Each number is 200 + 30 x the weight over its row's rms, rounded and kept within 0 to 999. Layers, rows and columns count from 0. The size before them is the row's rms in percent of the matrix's.

# q: layer 4 attention query, 384x384, rms 0.0627, rows 254-255, columns 96-191
# k: layer 4 attention key, 384x384, rms 0.0591, rows 254-255, columns 96-191
# v: layer 4 attention value, 384x384, rms 0.0528, rows 224-238, columns 96-191
# o: layer 4 attention output (transposed), 384x384, rms 0.0467, rows 224-237, columns 96-191
q254,110,188,172,185,212,208,194,182,238,209,249,128,210,203,131,183,203,190,208,193,187,219,168,160,265,202,217,229,199,175,214,233,175,223,155,189,265,172,204,220,172,199,201,207,166,188,183,202,162,232,144,224,206,182,213,182,163,192,164,158,210,225,218,199,214,244,186,217,240,235,198,162,213,226,227,235,160,245,198,179,185,201,193,177,225,152,244,234,142,287,209,215,193,184,152,111,154
k254,091,229,182,194,252,209,177,248,195,220,227,221,250,229,139,202,218,196,180,199,207,198,161,207,193,237,253,213,197,187,219,185,186,186,220,192,225,166,157,206,235,195,196,204,215,204,265,195,194,200,197,172,196,218,244,232,174,206,198,140,196,206,212,215,199,167,118,224,144,191,179,263,237,225,229,163,201,210,202,143,248,213,145,194,226,183,216,175,200,204,218,229,154,203,241,130,188
q255,114,248,227,168,223,172,189,207,210,187,224,188,200,208,208,190,209,222,188,174,206,208,250,207,204,202,230,181,175,214,171,188,201,236,209,154,203,207,206,217,155,190,238,244,144,176,232,152,200,198,241,247,159,239,239,209,162,184,182,223,210,199,203,255,204,206,164,149,151,232,233,142,235,147,196,202,173,247,234,224,164,194,180,175,216,197,222,211,200,218,206,199,215,184,232,147,209
k255,119,231,177,170,183,231,207,182,212,247,184,224,192,138,155,227,209,208,149,175,164,226,211,264,183,192,253,212,148,212,178,168,206,248,232,185,230,213,200,198,213,188,256,240,169,190,187,191,223,180,175,214,135,207,213,203,172,185,206,206,197,265,196,155,196,234,170,188,186,215,197,218,219,209,238,165,200,173,232,222,141,135,216,252,206,206,239,214,213,194,205,224,190,186,225,172,267
v224,091,168,130,231,197,183,165,207,221,151,183,224,211,219,188,164,211,196,195,241,140,194,220,241,196,222,208,210,241,220,164,225,101,182,225,120,162,169,252,189,205,196,167,264,208,192,190,182,154,196,175,215,253,188,190,191,182,169,181,192,244,216,208,181,212,222,191,172,173,207,236,184,202,176,163,190,184,168,253,154,179,238,155,177,264,235,213,237,166,259,232,210,240,209,165,107,205
o224,097,181,252,166,185,234,243,212,231,181,209,200,211,242,163,230,211,226,226,171,186,206,140,199,218,192,199,149,251,165,263,175,232,200,195,156,227,232,188,181,230,201,193,171,192,216,206,183,218,245,250,161,178,234,165,225,195,193,244,234,203,189,184,167,151,143,255,203,219,184,144,195,199,199,255,213,201,231,166,215,223,158,197,206,171,226,187,185,223,156,208,190,191,193,220,203,204
v225,091,214,229,177,210,232,222,214,210,143,171,202,190,194,197,210,186,226,160,188,205,136,189,160,194,233,226,236,218,218,142,256,224,213,216,195,232,229,141,192,275,217,213,160,189,213,189,190,184,222,229,185,228,174,175,181,189,206,205,242,125,245,161,197,158,156,221,220,194,227,216,237,251,220,156,202,179,242,173,189,220,177,194,197,231,238,182,218,219,183,209,169,220,193,189,169,191
o225,096,205,209,215,247,169,200,192,152,256,220,190,204,220,215,209,260,147,201,228,220,207,226,285,161,189,226,210,137,169,205,149,196,214,196,204,176,155,211,173,188,153,198,269,182,211,223,199,213,172,150,233,222,203,229,226,149,235,161,192,196,241,187,190,259,222,184,231,186,204,231,189,223,193,183,208,152,170,217,233,196,208,200,177,202,204,203,183,228,215,225,176,208,171,271,208,158
v226,088,214,172,150,214,172,186,219,165,208,211,190,220,199,133,194,223,211,222,186,185,227,162,197,201,169,184,188,176,197,175,209,144,183,210,224,196,218,136,257,169,226,197,240,201,200,250,248,208,218,234,201,200,239,200,199,194,189,194,228,259,182,164,221,143,175,225,231,175,200,206,180,237,192,167,201,198,243,229,202,212,148,217,220,174,242,176,193,266,150,221,235,218,191,167,188,199
o226,099,178,219,218,250,198,186,207,187,179,186,247,131,188,244,222,193,182,163,215,213,204,191,228,104,215,194,142,179,182,218,212,205,222,194,175,213,183,214,225,218,219,219,225,176,238,209,176,136,187,171,183,233,180,190,175,190,217,246,220,172,199,199,193,246,202,136,210,158,217,237,232,162,167,183,156,223,209,216,207,133,216,205,151,180,174,210,172,185,256,223,173,211,208,239,138,241
v227,092,193,251,161,217,259,243,207,152,184,123,240,236,199,165,255,192,187,171,211,264,215,119,162,216,200,191,231,179,179,211,232,231,190,224,272,218,229,148,245,242,226,209,173,215,235,173,237,201,168,210,138,178,206,173,212,189,198,228,224,215,208,160,162,141,180,183,213,184,211,206,234,183,216,190,221,246,256,192,215,213,236,241,187,186,177,202,117,208,146,168,170,189,202,238,226,195
o227,103,227,202,193,254,193,152,200,188,250,199,178,148,162,232,183,205,181,190,230,201,188,247,254,161,202,214,222,169,217,155,183,216,242,247,237,180,190,220,191,184,165,230,253,216,187,207,194,154,168,207,229,238,184,215,187,189,207,152,173,194,231,216,243,320,219,160,197,176,207,227,180,203,200,157,191,170,198,231,212,133,210,230,188,200,196,227,180,183,255,236,184,233,193,213,161,183
v228,088,170,214,204,195,207,215,209,227,157,145,227,195,216,180,184,190,175,216,159,202,228,180,221,216,173,206,171,183,206,203,186,169,206,237,152,203,185,200,199,195,255,225,204,152,213,184,214,202,206,151,205,205,190,194,178,199,179,196,234,223,214,150,193,181,175,213,210,180,214,170,180,201,170,152,230,207,243,263,162,199,203,198,199,241,191,210,248,222,284,219,178,159,239,140,159,245
o228,095,200,145,199,219,186,218,159,216,182,211,172,121,213,181,219,207,201,207,174,224,163,196,195,164,222,196,167,282,137,211,185,206,205,200,207,184,240,180,222,244,186,220,207,240,229,233,203,184,156,224,183,223,227,172,242,148,152,249,187,211,188,222,160,301,210,212,178,168,234,230,192,196,207,204,207,188,214,186,243,181,236,233,181,183,201,158,173,212,208,216,189,244,194,262,173,195
v229,090,222,207,189,154,201,240,190,177,214,159,312,217,194,153,197,230,182,160,175,264,235,150,194,243,208,243,252,206,212,221,189,201,153,222,201,229,221,204,223,163,181,223,152,198,187,205,210,196,148,189,203,192,196,164,132,172,202,191,166,196,172,180,228,222,182,174,202,109,202,203,181,176,183,227,227,255,189,202,178,214,246,211,180,163,162,219,144,163,204,233,160,200,243,177,230,175
o229,096,209,213,197,234,220,194,160,207,213,202,133,193,136,221,171,154,208,213,215,173,149,278,203,211,210,176,251,167,230,175,254,215,294,209,267,212,211,201,160,183,181,203,218,198,174,192,207,197,192,213,201,239,162,188,192,203,204,154,194,200,234,184,196,271,235,186,197,235,193,210,229,232,247,158,225,166,245,215,213,161,156,230,232,203,200,227,211,196,216,212,207,204,168,177,189,173
v230,099,206,223,181,167,216,162,195,206,274,188,193,163,177,76,216,235,191,193,211,235,190,146,198,242,195,197,198,203,193,191,171,94,197,165,161,229,163,135,226,212,207,205,213,184,168,263,220,176,230,242,186,156,189,171,217,175,213,186,206,197,191,184,191,150,196,209,176,182,218,194,206,181,204,194,150,213,204,145,209,159,208,153,187,97,254,208,226,200,219,172,234,191,240,226,243,190
o230,108,152,180,237,223,204,237,193,197,182,197,208,199,206,268,257,162,204,201,163,184,214,189,198,158,253,215,183,206,173,199,191,238,212,227,235,211,186,220,198,226,180,183,169,263,183,156,201,209,209,172,163,199,161,167,168,190,219,239,188,179,236,225,161,280,181,177,242,135,182,228,190,225,205,180,217,230,160,202,211,225,175,219,200,246,201,220,201,221,175,194,192,206,163,160,187,239
v231,094,178,171,173,225,228,242,211,171,189,175,217,256,208,182,202,173,174,219,183,180,209,127,221,188,171,203,180,180,220,216,215,187,178,262,275,240,249,223,236,181,213,178,192,185,194,224,227,217,176,222,148,237,216,237,193,207,154,214,226,277,161,193,205,172,170,202,246,155,217,155,168,204,208,172,205,271,276,216,185,246,232,238,228,276,167,221,152,267,199,206,177,126,249,216,192,232
o231,106,221,182,168,216,202,168,241,228,185,191,205,147,197,204,203,188,209,150,204,226,202,203,193,150,206,196,190,220,210,156,204,214,231,178,185,158,171,181,231,219,221,274,251,187,234,226,176,136,191,193,216,213,206,179,223,190,176,217,214,134,200,229,229,227,235,188,167,176,208,214,205,161,174,200,183,196,244,244,187,133,243,197,139,158,194,204,184,183,244,175,198,235,226,229,132,218
v232,085,207,242,197,217,205,195,210,147,198,155,232,195,238,149,205,189,215,207,195,190,238,204,220,163,157,186,242,173,225,189,210,251,195,155,200,207,209,221,203,187,200,171,182,175,191,194,191,230,188,166,165,217,213,216,196,171,205,220,237,216,214,193,210,194,190,200,201,229,170,197,201,176,238,171,166,220,219,155,192,222,195,195,232,237,213,201,193,174,195,212,173,162,183,232,210,216
o232,090,216,183,230,222,207,162,244,200,202,195,137,189,224,257,230,166,156,162,223,204,190,206,179,138,198,189,230,214,203,137,194,149,218,231,177,162,167,227,214,218,233,218,233,197,212,245,165,174,176,230,227,220,215,166,191,195,208,218,203,216,227,219,232,102,196,207,222,171,197,228,189,174,162,205,195,199,217,246,173,155,208,226,164,251,194,222,153,215,218,196,215,233,221,199,172,238
v233,085,224,224,178,174,229,162,184,191,260,178,188,195,216,158,214,174,188,133,248,196,231,201,249,150,182,200,155,201,223,209,181,211,168,212,220,161,212,182,155,208,209,231,242,165,211,193,182,173,158,147,190,156,238,174,198,236,210,227,158,191,164,224,213,214,239,158,188,142,206,171,164,166,184,200,212,174,234,196,225,190,238,168,174,239,106,260,185,174,258,227,210,186,200,174,176,226
o233,088,206,146,187,147,195,244,218,242,160,199,163,245,217,233,213,187,235,272,163,182,178,165,112,269,206,221,228,243,192,167,216,184,192,191,242,202,170,211,205,189,238,193,142,196,188,201,206,204,173,278,203,213,181,200,197,200,191,205,202,216,214,177,201,115,195,261,203,215,186,206,186,209,184,192,206,255,169,189,131,233,201,224,249,169,219,175,220,234,195,188,225,170,218,151,186,224
v234,087,208,224,212,176,229,228,165,164,216,215,229,172,174,250,197,210,153,145,166,189,173,244,166,156,223,189,198,187,201,218,227,270,205,158,225,206,237,186,252,198,204,189,186,250,229,191,187,216,180,204,215,179,213,220,209,189,177,228,201,200,233,202,166,159,195,218,176,256,186,214,231,171,202,211,199,243,228,165,235,184,185,231,184,122,242,186,180,236,166,172,235,182,190,262,244,192
o234,096,221,224,218,254,156,168,180,150,231,228,198,236,163,251,195,197,188,245,255,209,205,223,213,225,172,204,265,145,229,185,216,168,219,230,229,207,184,236,162,169,165,154,203,169,169,225,245,205,195,225,195,211,195,229,160,254,218,129,172,201,226,193,224,238,227,150,226,206,191,239,212,232,212,177,200,171,184,218,169,193,184,186,237,211,174,216,259,166,198,194,201,177,208,186,251,193
v235,089,216,257,256,191,227,231,184,243,241,238,209,211,214,256,179,192,187,219,214,214,178,231,247,143,177,179,222,173,228,205,226,274,179,236,216,144,214,264,205,142,228,223,196,243,160,123,166,239,213,185,213,183,196,174,182,192,202,253,200,225,192,202,216,214,221,192,205,196,148,235,204,175,173,154,184,207,177,166,233,177,219,194,226,165,185,231,219,142,169,175,157,219,262,265,171,158
o235,099,223,186,184,190,228,179,204,133,210,172,157,252,201,162,211,234,188,175,226,172,176,223,182,232,190,179,230,172,239,176,268,194,204,182,159,235,178,168,208,194,194,177,194,203,191,259,223,217,213,219,238,166,201,248,165,214,188,159,201,211,198,253,210,167,201,175,208,274,228,180,189,229,199,235,189,241,212,229,146,242,164,229,214,253,218,194,222,209,191,214,222,186,169,170,207,170
v236,089,225,180,173,204,256,226,191,237,251,165,220,216,196,149,174,248,146,171,165,274,217,160,171,205,236,220,138,192,172,187,155,202,200,204,241,275,214,165,227,217,178,197,209,170,230,217,195,182,204,179,270,140,217,189,209,199,225,216,170,223,245,211,188,210,220,202,170,213,173,191,195,186,221,293,195,206,237,213,236,227,240,162,200,173,217,181,179,239,204,181,207,160,170,209,261,182
o236,097,233,218,227,218,191,183,164,206,194,227,191,230,174,257,148,178,196,227,190,177,186,190,200,219,167,222,240,180,204,249,191,213,215,200,311,177,185,186,217,153,225,167,156,196,180,188,204,201,210,235,150,220,146,219,189,260,157,169,194,195,160,175,219,226,221,167,238,149,205,204,218,205,190,123,176,174,140,179,179,163,182,201,235,159,182,225,205,160,205,202,211,196,248,183,185,209
v237,084,237,239,196,198,193,220,183,204,254,159,224,192,238,155,201,173,192,190,171,259,199,189,222,230,252,197,185,214,193,240,195,175,159,179,202,177,236,173,210,175,214,192,201,205,226,163,227,242,140,173,221,167,159,155,181,164,204,210,198,191,155,196,182,179,190,216,199,176,165,210,190,191,155,199,191,193,226,173,192,208,245,218,192,190,172,199,213,217,220,213,220,191,274,214,234,152
o237,091,203,197,234,259,206,195,178,174,177,181,167,173,140,246,242,176,195,204,217,179,193,179,180,187,178,195,179,201,180,189,211,221,249,208,249,186,145,210,219,208,219,204,181,216,193,253,217,163,209,260,158,242,193,218,154,215,206,209,203,229,226,224,201,215,214,167,164,198,239,225,215,232,226,158,158,258,222,209,199,192,166,242,235,230,185,188,189,187,203,208,195,210,153,191,167,242
v238,096,194,211,194,181,229,232,211,190,205,184,235,214,124,126,221,231,171,168,221,159,157,150,168,261,205,265,239,182,212,166,213,142,218,257,179,235,183,141,224,232,210,184,201,238,178,212,222,188,217,179,214,252,165,195,192,125,201,196,205,210,253,188,167,174,167,225,173,219,245,201,211,217,228,202,184,262,196,209,136,189,203,203,185,145,284,177,193,195,162,171,177,181,209,210,222,216